Weights of a small GPT-style language model, trained from scratch on English Wikipedia: 2 heads of 64 (1 for keys and values).
Each number is 50 + 15 x the weight over its row's rms, rounded and kept within 0 to 99. Layers, rows and columns count from 0. The size before them is the row's rms in percent of the matrix's.

# layer 7 attention output (transposed), 128x128, rms 0.166, rows 3-39,67-102, columns 64-127
110:64 54 31 52 48 51 47 46 25 66 83 69 65 34 36 35 34 38 61 68 60 41 51 43 20 55 47 53 60 57 52 37 66 44 56 47 58 28 61 51 80 46 72 43 45 46 52 27 45 74 60 58 40 47 42 61 54 34 35 47 38 86 36 72
116:65 21 59 47 70 65 56 53 16 63 29 69 29 61 47 45 58 51 53 36 66 51 69 22 46 74 60 46 40 62 55 41 71 37 65 48 38 52 60 29 50 47 40 50 44 48 57 66 45 77 43 52 48 40 39 48 22 35 40 46 37 59 45 67
114:50 50 52 39 51 69 64 65 20 50 13 54 39 68 56 78 56 45 25 47 57 32 55 74 39 50 53 51 37 52 48 49 23 61 67 44 32 54 69 25 37 49 41 63 45 41 41 62 49 43 71 63 65 42 71 76 75 32 70 51 38 70 49 62
117:55 55 34 69 89 44 26 58 59 39 60 52 45 58 50 42 40 49 32 26 82 52 50 58 54 39 55 51 24 30 52 86 29 68 40 53 40 68 44 57 37 59 16 78 50 70 49 30 59 48 28 86 52 44 66 38 54 68 30 30 39 40 81 34
124:29 31 62 44 82 49 59 26 82 46 34 53 17 38 77 29 82 39 43 42 48 33 50 29 59 53 67 49 46 57 68 42 29 62 73 64 56 50 65 31 51 43 70 45 55 56 71 59 22 72 21 50 52 49 67 44 24 45 55 41 46 72 48 41
115:55 24 58 46 56 20 37 50 26 56 55 29 27 31 65 34 38 42 44 32 42 47 37 30 33 34 56 64 39 59 55 54 55 26 79 46 54 49 42 15 33 47 52 59 56 46 32 51 60 65 75 74 45 30 52 41 53 55 64 52 43 44 24 28
116:49 49 58 57 54 59 50 59 30 33 66 55 71 60 60 81 63 69 65 61 64 37 58 57 65 36 44 41 20 43 40 57 38 56 45 46 58 69 67 42 89 57 38 52 46 56 61 65 53 62 69 58 51 25 67 55 39 48 16 58 49 47 45 54
115:54 39 32 49 36 43 56 55 46 41 33 48 61 55 43 53 58 52 26 55 49 49 44 48 67 36 67 33 54 79 14 83 55 41 53 32 58 43 56 99 31 55 03 62 53 53 62 54 55 58 57 44 54 43 52 45 76 23 71 39 43 59 32 45
116:41 57 94 46 49 65 49 33 64 36 38 49 68 14 49 56 64 50 54 38 57 60 45 47 80 52 45 75 50 67 44 42 44 46 62 59 51 63 45 71 52 23 46 59 54 41 46 61 18 62 59 34 58 47 63 37 53 53 53 14 66 67 28 71
111:58 72 42 60 55 38 66 65 25 35 26 68 44 46 79 50 54 53 37 54 47 51 43 21 40 32 70 36 33 59 41 60 62 61 60 51 53 34 43 25 69 49 39 49 38 52 86 69 86 48 41 63 35 52 61 36 48 44 29 62 55 60 43 45
119:32 42 74 47 49 36 45 56 58 54 33 48 53 52 45 46 77 38 51 46 50 52 29 14 45 53 47 45 34 57 43 37 60 25 52 72 57 38 90 48 62 58 48 60 54 57 58 28 57 41 51 45 72 54 25 57 32 49 09 43 35 50 61 66
121:46 54 39 70 45 34 48 58 37 13 74 64 48 37 71 46 21 54 60 29 72 38 79 36 39 40 74 61 34 59 57 44 35 54 42 49 21 56 32 29 48 37 62 64 27 40 24 52 47 39 78 54 32 56 57 48 52 46 43 39 53 43 33 53
120:65 70 24 56 66 50 67 66 40 52 46 71 47 53 75 70 54 91 58 41 47 43 30 42 49 46 40 43 31 33 35 34 75 46 51 37 40 70 30 62 39 53 57 31 90 57 41 24 39 28 46 28 44 58 53 36 40 35 61 42 63 76 37 54
123:54 46 34 40 22 44 34 28 21 59 45 59 56 50 50 46 37 62 62 53 78 57 76 45 64 95 52 09 47 79 66 66 41 49 32 41 77 35 43 24 60 69 65 57 51 61 26 48 45 47 21 67 60 41 55 52 46 54 70 29 66 67 57 69
120:63 41 57 50 51 28 51 47 95 64 47 52 54 50 48 47 41 31 53 61 54 57 70 55 72 46 56 35 48 47 58 49 65 54 48 23 59 61 47 79 45 60 56 54 67 69 14 41 44 37 35 52 79 46 37 38 95 46 41 62 44 59 47 44
111:33 55 93 33 47 41 72 76 54 46 13 70 54 33 53 51 41 73 56 29 50 52 55 38 59 53 67 30 49 60 44 40 62 45 58 76 61 48 53 33 57 72 29 48 31 57 51 49 57 62 30 44 74 31 55 32 53 51 42 44 34 53 52 65
124:33 61 54 31 48 31 45 44 60 58 34 57 71 71 61 64 40 58 55 31 56 77 49 29 50 70 54 59 84 67 56 53 66 18 30 63 25 53 67 36 68 63 59 43 46 63 44 34 52 85 15 55 37 31 46 57 71 63 57 52 58 43 72 49
109:69 35 29 62 25 33 39 33 56 70 54 36 58 38 77 50 86 50 79 49 47 49 49 88 55 59 59 64 64 11 62 54 82 60 35 44 40 58 35 65 89 51 24 58 39 21 57 59 66 52 52 35 63 59 46 66 60 48 41 44 36 23 58 53
113:40 44 49 41 49 78 59 62 66 58 59 23 58 54 44 46 57 32 58 62 55 72 45 67 52 38 60 70 36 60 73 45 63 54 53 51 37 53 30 27 57 45 50 79 34 56 52 59 62 39 75 47 61 68 41 39 59 59 00 66 72 42 50 68
123:53 31 73 38 60 64 62 39 42 50 59 42 54 50 33 82 47 73 72 45 43 91 72 58 73 54 46 45 50 58 56 43 52 56 68 61 46 35 41 55 53 54 47 32 52 62 46 46 46 44 74 44 41 57 49 20 38 56 49 38 48 47 54 69
112:48 24 55 42 49 47 32 54 57 49 41 31 37 38 44 48 56 62 64 80 42 47 32 51 59 77 49 16 33 35 31 40 58 45 28 61 60 52 59 49 60 35 45 62 51 45 44 70 56 51 78 49 33 45 82 49 50 32 82 44 58 72 17 54
121:44 80 50 49 80 39 66 97 48 35 25 64 40 44 43 63 51 57 37 43 50 57 49 34 71 57 69 21 49 18 36 70 62 60 48 32 34 55 35 51 73 45 63 28 50 76 50 37 48 42 37 62 51 67 45 50 36 63 62 60 43 45 27 52
110:38 94 58 42 16 56 46 45 46 39 57 56 52 48 59 16 14 54 63 45 31 44 61 59 74 34 74 82 54 80 58 33 26 67 87 65 79 61 33 52 26 55 37 40 41 38 22 49 52 46 52 61 63 24 36 62 78 44 54 59 63 48 54 48
114:70 39 58 67 61 48 23 66 53 09 74 44 75 53 51 69 73 45 57 29 64 46 66 51 49 51 26 61 38 54 39 54 43 43 40 39 51 74 50 38 41 51 32 43 57 47 50 73 61 40 39 24 64 67 42 55 27 40 48 33 47 48 94 47
111:45 92 48 70 51 53 33 38 63 62 17 54 52 54 35 24 50 35 40 52 50 53 46 55 30 61 57 57 51 47 45 31 53 36 63 64 71 34 60 61 44 37 24 54 63 62 37 56 41 38 52 39 67 39 21 77 46 52 56 76 46 46 59 54
110:47 45 41 55 50 64 30 46 61 47 36 48 66 39 20 39 79 34 49 53 43 39 07 68 42 59 33 45 45 44 40 25 24 56 46 46 59 62 49 63 59 40 31 55 76 50 44 46 38 36 53 57 73 33 40 28 25 49 51 49 51 24 21 55
125:45 41 29 14 72 55 73 29 23 33 64 36 47 40 31 65 54 55 46 49 25 18 46 57 52 54 42 31 73 61 54 34 24 49 59 58 68 56 61 78 67 48 41 38 67 57 61 65 49 50 49 29 48 47 28 42 63 35 50 42 37 46 64 42
128:41 61 55 41 75 46 54 58 31 42 62 47 26 62 73 63 26 53 30 35 32 64 64 59 53 49 47 75 63 31 52 60 40 56 72 65 43 25 34 22 59 70 35 66 28 52 41 48 64 49 34 59 59 50 31 58 61 58 43 47 51 31 35 22
113:65 37 71 24 63 60 39 50 44 50 31 51 73 59 68 58 39 48 43 30 49 30 39 37 51 20 42 38 74 58 27 44 41 67 41 78 47 34 71 30 46 55 46 73 68 68 41 37 79 40 77 65 35 64 45 43 07 62 31 69 42 39 54 48
114:73 50 44 68 36 65 23 58 44 51 22 41 45 57 55 20 77 53 53 43 54 63 41 70 51 56 63 58 65 53 44 75 61 28 55 57 36 36 56 76 59 40 39 61 75 75 56 28 53 56 23 58 55 56 44 49 56 47 51 64 44 46 98 34
123:34 72 36 58 25 52 47 70 65 45 51 49 60 42 58 71 51 65 51 70 41 90 48 93 68 56 49 62 51 61 39 57 40 28 55 41 45 37 23 30 30 30 44 52 55 54 44 35 46 32 86 25 53 81 58 60 38 55 52 59 41 75 40 19
126:33 65 52 44 47 46 48 41 84 29 45 42 37 85 49 60 53 23 55 69 39 48 80 52 46 73 38 51 61 24 49 37 53 65 49 56 29 48 42 48 41 81 63 45 37 53 48 52 81 37 49 57 68 60 41 53 58 27 60 62 65 64 55 42
118:27 66 44 28 15 53 55 57 93 45 47 42 65 31 52 37 40 30 65 62 39 26 23 61 46 32 45 49 60 55 37 70 65 51 38 58 61 63 62 47 58 52 40 71 22 41 47 43 55 62 57 47 49 11 49 46 56 37 46 78 48 33 36 41
114:42 42 59 34 51 57 52 52 26 60 58 55 59 22 43 79 51 55 31 55 43 53 19 42 39 59 56 27 61 59 24 18 54 46 50 57 49 48 60 50 57 60 28 41 52 46 54 60 54 37 58 33 45 20 68 29 58 57 32 46 33 33 37 54
114:68 36 46 71 59 42 43 69 48 52 74 66 42 40 45 37 35 72 46 41 52 18 78 61 72 80 54 46 42 57 60 83 49 75 39 70 56 64 28 65 59 56 69 53 61 55 40 55 65 36 57 63 25 48 43 60 36 64 78 39 54 28 33 64
116:18 49 29 52 30 64 48 23 47 32 50 58 76 64 56 64 42 52 52 62 58 63 44 53 41 28 57 40 61 53 20 99 24 54 71 57 39 55 43 62 45 47 44 31 55 52 53 42 36 47 59 40 48 43 36 56 55 52 24 51 17 59 46 58
125:37 66 49 67 28 32 43 61 68 65 62 43 70 45 62 51 33 39 63 13 41 36 70 66 30 76 65 58 33 61 60 42 28 60 40 43 39 52 33 45 72 63 41 47 39 69 38 41 61 55 77 55 62 40 50 61 46 73 62 44 45 62 27 57
075:54 00 54 52 55 35 41 64 58 49 75 54 45 56 56 35 49 37 41 36 46 61 37 38 53 36 43 19 40 73 48 43 40 76 49 39 67 38 52 62 63 49 71 42 45 42 45 34 41 59 68 72 49 66 43 39 50 35 41 48 34 39 50 61
074:42 66 62 74 42 48 68 51 36 57 31 62 50 62 47 49 50 58 25 54 57 28 24 41 66 46 63 63 52 32 68 36 83 55 63 38 41 56 64 58 30 50 48 42 55 28 75 59 53 48 43 42 36 58 79 71 65 68 61 63 38 44 68 58
073:90 53 62 48 12 67 58 70 69 40 39 63 72 32 48 45 43 65 52 53 87 53 42 58 49 52 74 54 51 57 54 54 84 31 57 43 63 41 32 25 47 50 45 56 22 69 64 41 71 24 48 46 23 36 58 65 42 88 45 60 48 35 46 77
086:40 68 30 40 54 43 43 62 51 47 44 41 43 65 67 23 22 49 40 34 70 30 51 55 62 40 26 43 77 32 60 19 26 50 58 49 71 74 33 55 50 31 35 56 38 50 49 52 37 65 57 60 54 70 38 58 52 49 16 50 60 61 68 47
077:42 52 34 57 43 46 50 44 51 53 39 36 39 46 55 36 43 43 64 40 52 74 40 13 64 43 51 50 51 61 33 23 33 64 46 59 68 61 28 28 70 25 49 44 27 67 55 42 36 80 42 64 55 29 29 64 41 55 24 44 51 49 50 44
080:79 47 41 60 58 48 62 69 86 09 40 62 58 56 17 41 50 59 78 43 41 52 46 51 41 51 44 68 53 67 48 38 71 54 46 41 50 45 35 49 52 39 69 47 57 53 81 46 56 36 48 40 36 64 41 55 45 73 54 51 35 31 93 52
093:39 99 50 33 73 46 59 31 39 54 27 49 27 19 83 50 58 50 56 59 37 50 54 50 44 50 60 48 60 39 28 74 19 44 37 71 38 32 36 46 41 46 44 62 44 67 24 56 61 42 38 61 69 50 36 47 54 47 46 54 61 54 28 37
081:48 55 87 55 27 47 57 48 40 67 47 50 58 60 35 60 73 59 16 51 22 67 66 48 50 52 19 22 39 07 53 58 46 40 47 50 44 46 61 67 48 54 44 38 48 46 55 39 67 52 66 65 52 78 72 55 55 18 52 57 60 55 47 47
083:60 48 47 62 65 53 33 38 67 45 43 60 54 25 37 63 62 72 64 60 41 72 58 42 31 59 73 63 60 42 53 67 45 54 43 42 41 55 29 30 63 39 56 46 42 43 59 52 65 50 13 38 28 25 52 70 40 80 40 48 59 32 28 75
083:30 53 71 54 23 61 60 45 26 52 30 50 50 43 79 59 66 66 60 54 21 69 61 41 73 59 40 29 45 43 36 70 22 36 45 64 15 62 45 65 41 43 45 74 48 58 25 48 52 50 66 56 51 61 45 32 46 36 46 56 49 73 44 19
080:53 44 31 41 40 48 49 32 64 43 44 47 40 38 53 34 74 43 42 71 45 60 61 37 34 38 78 41 37 68 45 67 57 76 48 47 70 59 58 68 70 54 70 55 64 49 63 23 63 40 56 59 69 55 39 65 37 48 35 47 45 62 29 44
082:46 63 63 51 64 65 60 66 19 50 39 37 47 60 69 84 43 39 37 30 41 40 44 60 44 73 23 44 67 38 61 55 30 33 57 55 04 27 60 51 46 38 46 70 41 41 29 61 30 51 61 51 50 41 63 25 44 48 48 55 51 48 25 51
087:55 30 65 68 48 65 22 36 40 37 52 70 84 56 48 40 70 40 63 43 25 95 52 52 47 52 59 34 46 79 51 68 55 65 36 58 65 53 47 69 65 56 69 55 53 36 42 56 83 43 62 52 70 52 35 51 36 39 50 51 59 50 39 49
072:66 07 39 45 44 46 48 71 55 46 59 49 56 57 59 19 43 41 65 43 74 59 42 39 71 40 59 83 49 65 35 27 46 71 41 55 73 44 41 26 48 52 70 32 28 75 63 58 34 36 56 41 33 45 43 55 46 80 33 55 42 47 87 43
085:79 24 39 33 57 58 37 38 78 35 47 38 39 42 41 62 64 42 68 63 55 52 53 32 39 42 69 53 41 78 40 52 60 66 47 25 67 74 39 33 58 38 69 29 54 67 67 51 62 41 53 45 30 44 36 62 48 52 43 18 43 35 59 43
079:30 77 51 54 50 53 67 43 35 41 57 45 18 43 77 58 48 60 45 69 80 17 44 53 70 49 56 49 65 38 48 39 23 39 63 47 55 38 57 32 34 53 30 61 59 48 58 60 63 45 33 13 56 37 61 49 59 44 59 56 47 67 75 50
073:56 53 68 50 43 58 38 34 41 34 55 52 64 46 33 48 65 47 22 60 25 76 52 34 59 54 52 59 29 61 61 68 53 58 51 66 32 27 58 47 45 77 57 59 37 62 33 52 52 63 35 84 95 43 72 40 27 50 60 38 51 41 62 59
084:32 35 34 40 37 37 40 71 75 42 73 37 40 67 67 40 37 49 67 57 78 18 44 60 69 62 50 45 80 40 54 20 38 52 59 45 46 39 24 39 45 29 41 42 33 54 62 56 33 53 38 19 46 29 50 52 48 60 54 53 37 55 81 59
083:59 37 55 16 66 43 40 33 62 51 59 41 31 40 50 55 38 55 61 53 68 61 60 33 59 54 55 24 41 69 43 58 65 56 35 52 63 41 50 31 65 64 47 56 49 68 19 45 55 51 44 52 34 40 37 35 54 29 51 30 59 67 32 38
086:40 41 72 48 32 42 53 61 77 46 46 30 62 64 47 82 45 52 48 30 64 47 68 55 66 45 39 39 28 47 53 49 38 59 34 65 26 40 56 17 34 62 52 36 33 51 30 61 45 38 69 48 44 47 79 41 59 48 50 54 73 34 51 38
073:59 51 18 38 68 51 59 59 42 47 36 68 50 50 21 53 31 43 45 69 62 39 39 69 34 61 50 66 54 40 34 42 65 44 42 42 50 42 34 31 54 54 54 33 53 67 65 49 23 43 43 49 37 33 26 58 60 63 36 55 72 33 53 78
070:48 27 66 49 38 54 52 78 11 71 67 42 60 67 43 43 53 49 25 27 40 44 41 44 56 40 37 40 58 42 71 31 58 35 49 62 40 36 46 47 62 56 51 61 34 38 28 69 20 67 58 56 37 48 67 37 83 34 65 36 58 46 66 59
076:35 62 54 52 50 52 49 57 64 60 59 48 50 51 61 60 58 54 50 44 91 22 55 64 45 45 61 66 59 32 70 32 44 39 49 51 63 57 38 32 54 41 36 45 33 44 61 51 43 48 33 40 63 46 39 56 39 61 55 38 52 53 72 59
078:37 58 67 50 35 64 47 65 30 70 33 55 61 52 37 52 39 69 40 52 44 46 49 56 65 53 37 62 46 54 53 61 33 44 23 61 24 43 52 50 32 47 30 39 27 47 34 57 51 61 61 61 70 48 50 31 54 34 84 42 50 62 29 72
071:36 56 71 45 42 36 74 46 27 76 34 54 46 57 54 51 35 54 43 54 29 35 45 51 62 61 23 59 59 37 62 40 43 20 43 71 36 60 61 62 48 54 18 61 32 44 64 58 39 41 26 46 57 62 82 47 33 49 64 61 48 43 41 43
075:33 51 36 60 85 50 59 39 46 43 51 49 50 42 25 43 85 53 63 59 30 46 22 56 54 63 24 56 40 38 45 54 37 58 60 32 37 37 62 79 60 62 50 37 43 49 56 65 47 41 17 49 64 38 50 57 62 52 60 27 73 58 07 43
071:53 35 47 37 46 61 46 77 45 56 65 34 44 66 69 36 33 41 46 49 87 42 51 53 62 52 47 35 59 45 31 22 63 60 46 42 85 61 37 50 57 38 44 59 57 62 64 54 45 53 43 52 39 73 03 45 44 48 44 47 37 61 99 58
074:56 37 33 65 32 63 62 55 42 53 36 45 82 57 59 38 49 48 38 50 49 87 33 44 47 61 54 82 43 53 38 38 59 59 72 13 55 58 48 39 47 47 60 61 22 44 60 49 22 69 36 70 43 59 50 68 76 65 33 37 52 40 57 56
086:44 54 50 55 15 59 59 43 48 37 57 66 41 68 47 50 41 59 34 48 66 38 47 82 51 59 44 54 64 29 47 42 45 29 49 61 33 37 64 34 29 58 29 45 41 61 54 37 54 26 59 40 52 29 68 44 43 56 55 78 30 68 72 63
085:65 61 40 29 46 39 46 59 54 47 31 32 45 45 39 61 57 57 79 37 32 72 58 49 11 38 27 75 68 48 47 83 65 41 33 80 24 33 47 49 46 45 27 64 55 64 33 58 52 43 41 44 37 37 53 33 37 57 42 45 63 41 44 30
080:47 39 51 44 33 69 65 59 25 43 62 66 74 67 21 71 74 51 67 36 14 60 53 76 46 45 47 54 41 60 59 68 67 48 61 68 30 64 65 47 29 57 50 42 55 44 47 41 47 41 59 67 27 54 53 52 39 47 63 64 48 47 41 30
084:49 59 42 42 45 40 57 35 39 46 72 55 22 71 76 63 50 55 62 52 59 31 74 33 70 60 56 75 66 39 54 21 40 61 58 72 46 47 49 39 54 26 26 39 40 50 64 53 54 48 40 66 73 50 11 49 47 65 37 49 49 68 72 61
077:42 34 41 68 38 39 42 63 62 61 08 58 57 59 44 61 23 69 39 39 35 33 44 45 37 50 52 99 63 57 62 31 66 55 46 31 26 50 67 57 32 58 70 29 40 29 69 63 22 51 64 52 46 52 45 53 47 60 42 66 47 41 60 54
076:30 54 47 56 39 50 55 66 23 80 80 55 58 53 65 37 33 76 36 44 49 38 23 53 58 57 44 04 62 39 53 42 22 50 56 43 70 44 69 63 39 56 40 80 46 50 44 60 33 61 67 57 43 67 56 63 40 52 18 50 55 48 64 41
089:73 72 40 43 42 66 40 44 55 27 57 53 41 42 30 40 65 30 50 68 42 62 67 45 35 36 61 44 60 71 42 70 38 63 34 44 69 68 48 19 59 51 74 47 63 75 57 25 72 33 65 49 62 58 42 46 38 49 58 65 61 47 52 32
076:50 52 45 51 59 49 79 51 40 64 61 49 36 30 76 46 39 60 30 42 45 69 36 50 57 56 62 19 47 48 65 69 54 49 70 47 81 45 44 49 46 50 45 63 55 40 48 45 61 42 36 34 50 62 70 53 52 38 83 68 44 57 47 21
# layer 7 attention value, 64x128, rms 0.17, rows 4-39, columns 64-127
102:72 23 58 31 65 58 54 62 29 64 28 59 30 60 40 44 67 47 74 36 56 40 73 23 58 52 72 38 28 44 48 44 55 25 38 68 46 41 42 31 56 54 46 55 35 48 64 64 53 53 55 45 49 50 45 47 22 33 49 42 43 59 40 63
093:32 45 45 53 29 43 54 60 37 54 32 50 39 71 43 83 64 52 18 57 63 41 52 72 46 43 43 41 42 44 41 46 06 83 29 45 55 36 65 31 27 49 62 61 26 45 57 69 53 49 73 54 73 51 70 45 63 54 84 75 39 62 36 58
100:32 72 37 53 51 37 28 34 61 56 61 44 28 47 46 41 53 47 39 21 91 49 54 73 40 57 47 55 38 34 63 72 37 65 57 62 32 65 35 65 43 61 34 44 33 64 42 30 48 49 36 79 67 33 63 42 61 53 69 37 55 45 63 42
103:28 12 59 45 62 55 42 10 66 34 27 50 33 58 60 30 56 66 51 29 68 45 30 41 46 49 69 60 45 51 68 42 29 60 53 60 80 54 72 33 70 45 58 52 51 40 61 39 17 69 02 61 57 41 59 38 43 63 53 35 47 53 56 36
102:55 31 44 12 48 24 42 49 37 62 66 31 31 66 55 33 45 37 44 49 39 65 36 26 52 41 65 54 45 60 62 58 51 50 74 53 69 48 32 21 38 41 53 52 50 47 33 44 58 87 54 65 47 61 35 46 36 75 63 52 53 43 50 47
100:48 62 57 61 39 54 45 64 29 40 71 62 64 34 72 64 60 76 35 70 49 37 45 77 42 75 43 42 42 45 46 60 39 63 57 47 34 54 77 40 98 44 46 58 65 53 48 84 44 52 47 64 57 27 49 38 44 58 58 74 47 47 63 40
096:46 43 52 65 30 41 41 61 31 46 47 70 71 19 43 60 59 39 31 53 38 48 54 62 64 52 43 39 49 49 00 53 65 25 47 43 52 37 55 84 14 80 21 42 51 34 49 61 78 73 48 71 39 44 50 39 52 38 41 37 53 69 39 31
101:29 24 75 33 51 59 54 51 60 48 34 51 58 26 74 36 54 34 66 54 62 28 55 44 65 29 36 54 42 69 42 21 48 60 38 58 55 43 48 62 64 08 50 51 61 60 35 90 34 61 57 42 55 58 64 31 53 57 54 00 78 75 29 49
093:39 66 47 54 52 55 43 68 23 24 36 87 73 40 74 44 60 59 50 36 27 49 48 24 57 67 51 59 38 34 36 51 81 59 44 44 41 44 33 49 67 59 41 51 48 50 55 43 82 47 35 76 69 48 59 53 46 78 29 59 40 52 39 38
107:58 42 94 31 61 26 32 57 66 64 31 53 58 47 60 53 80 43 51 53 50 75 17 49 62 60 60 57 39 51 44 56 54 25 46 71 62 28 73 43 73 66 27 61 52 72 56 53 61 22 55 49 85 40 48 65 25 42 27 45 50 32 51 54
099:29 45 38 67 50 27 47 54 37 40 46 69 45 52 65 54 14 36 61 38 37 36 71 42 42 30 71 70 29 56 49 44 56 70 52 32 40 62 22 36 44 52 58 76 22 51 21 28 38 51 67 30 39 62 56 56 24 32 31 39 39 48 17 33
102:76 69 36 46 71 41 48 60 50 54 65 85 53 64 69 66 64 78 68 24 46 46 39 40 53 52 53 37 25 25 21 49 85 48 39 48 47 52 60 65 42 41 47 33 74 54 54 51 59 43 29 42 42 49 58 37 36 43 55 44 77 43 29 65
097:58 39 24 44 34 45 61 27 36 45 63 57 60 73 46 38 55 54 48 33 82 41 83 39 64 88 51 11 38 80 68 59 53 60 39 38 60 43 41 23 49 43 49 77 47 64 47 40 28 45 52 56 47 45 49 63 54 31 50 44 47 76 61 64
100:83 51 59 49 71 25 44 42 77 67 66 32 41 57 51 54 63 36 22 60 43 58 56 54 74 55 51 53 67 67 72 51 59 84 39 28 55 47 66 71 68 63 50 55 71 77 23 56 38 55 37 47 56 43 38 42 83 10 45 55 53 42 38 32
098:33 44 89 21 69 58 93 64 46 33 44 66 53 60 50 55 67 61 49 32 65 59 62 46 62 56 56 52 61 60 53 43 46 62 69 79 61 31 44 36 56 59 21 72 39 44 59 51 31 35 45 41 56 32 56 59 50 32 79 49 36 60 28 31
100:34 62 37 21 71 32 31 53 54 53 28 70 79 58 63 34 47 49 48 38 36 53 50 43 49 45 52 43 92 69 72 51 67 25 29 61 45 53 79 44 73 60 37 50 27 66 44 62 54 52 31 45 57 49 57 63 52 52 78 38 68 69 63 54
097:60 22 19 71 63 52 72 36 57 48 52 42 36 32 69 54 62 56 62 49 67 24 65 81 55 35 69 66 52 24 55 38 48 64 46 83 42 58 28 61 67 19 21 58 55 11 63 68 58 36 48 49 67 55 51 48 70 25 28 52 45 41 70 39
100:35 50 56 70 55 73 73 60 49 66 43 14 70 44 54 59 42 31 49 76 37 72 33 70 53 32 51 62 21 58 67 39 53 70 51 46 43 50 40 36 76 40 67 62 46 76 41 66 56 43 61 54 60 58 38 46 44 45 43 64 62 42 68 63
102:59 37 50 48 80 59 41 37 50 23 62 48 60 62 65 49 56 54 53 42 49 83 75 39 65 28 10 55 50 69 74 48 55 62 65 67 39 57 67 61 48 35 57 56 54 70 39 27 49 42 71 33 32 34 36 16 48 54 45 50 18 47 45 57
093:67 53 56 52 41 42 45 62 58 31 53 29 39 55 47 67 39 76 35 70 49 33 32 54 53 58 42 36 40 68 28 38 58 64 60 61 68 38 62 46 57 24 55 68 53 58 54 77 53 68 38 59 25 54 52 25 55 34 43 47 18 57 43 66
102:51 70 46 65 67 40 63 93 50 35 23 71 42 49 42 55 36 65 16 15 63 58 56 32 67 43 38 30 44 32 61 55 70 43 46 36 47 61 57 62 43 45 58 44 58 74 37 50 53 64 48 70 54 71 56 63 53 57 50 57 40 30 34 75
093:29 78 58 41 40 43 75 50 45 37 55 49 25 29 34 42 11 43 84 58 62 67 67 74 74 48 75 58 53 71 51 28 26 59 79 63 64 51 33 41 43 41 40 51 38 16 22 40 48 38 57 85 63 24 42 54 59 25 64 68 60 68 52 43
095:43 62 80 50 53 43 42 45 53 36 53 42 33 53 50 62 59 31 38 46 57 40 80 42 26 37 24 59 59 36 46 40 53 51 32 32 58 74 50 40 34 42 43 54 69 50 66 70 59 55 43 40 41 67 42 56 33 39 49 30 43 64 68 48
099:43 77 44 84 34 69 45 40 40 74 08 61 31 46 32 36 43 29 76 50 65 58 48 50 48 69 37 60 62 34 46 35 56 23 65 71 79 44 61 62 35 60 34 61 50 56 56 45 30 63 61 43 76 47 47 84 58 71 62 62 55 70 58 61
095:61 64 33 39 39 67 39 60 76 87 46 52 50 41 40 15 72 29 47 64 46 25 23 58 34 58 46 57 60 41 60 42 34 39 61 47 75 69 72 62 64 52 35 39 82 68 53 30 59 73 38 60 56 37 64 52 51 43 52 23 66 32 36 55
101:31 47 46 24 49 45 76 37 38 46 56 37 49 59 21 73 52 70 39 44 57 34 48 46 48 66 41 34 52 49 61 37 35 33 64 56 62 50 40 61 59 66 33 35 79 44 36 48 43 60 66 36 50 65 50 35 59 46 39 76 52 41 49 52
105:44 50 49 54 63 49 49 71 36 31 38 40 15 68 68 43 31 47 47 43 39 47 71 42 61 49 32 54 55 48 74 54 38 58 72 76 45 48 31 22 42 66 30 46 44 67 36 38 69 39 24 44 57 39 37 56 69 80 36 51 42 50 47 25
098:46 59 40 17 62 67 46 30 39 39 24 48 66 42 49 47 41 59 08 46 48 46 58 49 52 10 52 42 69 48 27 32 30 64 49 74 52 39 67 42 29 59 47 71 44 55 52 39 60 46 76 43 66 46 66 46 00 48 69 71 44 34 37 40
103:75 58 14 83 56 32 15 47 39 75 30 51 46 38 61 27 42 35 31 40 35 68 31 53 45 64 53 55 66 52 65 77 77 36 47 49 26 43 59 64 50 14 45 74 78 43 32 52 49 66 43 74 76 51 56 47 47 43 87 41 46 48 75 30
104:24 60 35 61 68 56 49 51 53 48 45 44 38 25 52 59 47 73 39 85 32 75 54 76 34 33 45 63 52 81 45 51 63 23 62 30 47 48 43 34 39 37 56 47 79 44 67 45 58 39 67 27 43 58 55 50 46 80 56 46 33 88 28 38
108:39 54 37 49 55 63 63 31 67 16 50 36 38 87 41 29 50 28 43 64 61 71 81 56 47 58 50 56 75 33 46 23 40 61 50 61 26 31 41 33 59 73 57 43 62 47 51 30 62 27 59 50 46 47 44 66 66 38 57 50 52 63 69 36
103:50 78 39 43 02 82 49 67 70 36 37 40 53 35 52 55 44 50 26 70 44 42 47 62 44 16 49 54 63 53 45 26 64 59 51 51 64 52 63 40 62 33 25 57 38 36 26 59 55 58 37 49 66 30 41 66 47 50 62 43 28 28 58 52
094:39 51 71 25 34 75 51 61 34 73 47 63 64 18 48 75 59 58 46 55 54 50 35 44 33 58 46 35 80 44 31 49 42 34 66 64 50 26 42 56 43 53 21 39 48 48 62 63 54 28 49 67 62 25 62 23 30 51 31 60 29 32 27 71
107:61 50 46 47 40 43 37 74 51 39 64 59 42 37 48 35 54 79 37 42 56 24 56 78 72 99 63 58 44 66 61 65 56 86 33 63 24 59 64 68 42 71 65 31 59 62 38 47 41 22 72 44 22 43 57 47 38 68 61 48 77 43 49 32
102:37 42 42 52 48 68 43 30 27 30 42 54 59 43 48 66 46 70 61 82 65 60 49 61 57 54 82 60 73 27 36 81 34 59 56 36 50 42 37 49 48 52 38 28 59 64 27 73 67 30 63 14 54 26 57 78 52 62 40 51 63 75 44 65
101:42 37 52 90 37 67 75 65 51 60 63 76 77 60 68 52 41 40 54 39 47 55 67 72 52 70 63 68 41 47 62 38 34 59 35 53 49 71 59 43 65 43 27 54 46 72 48 34 48 56 54 40 51 44 52 67 41 91 58 52 58 57 29 36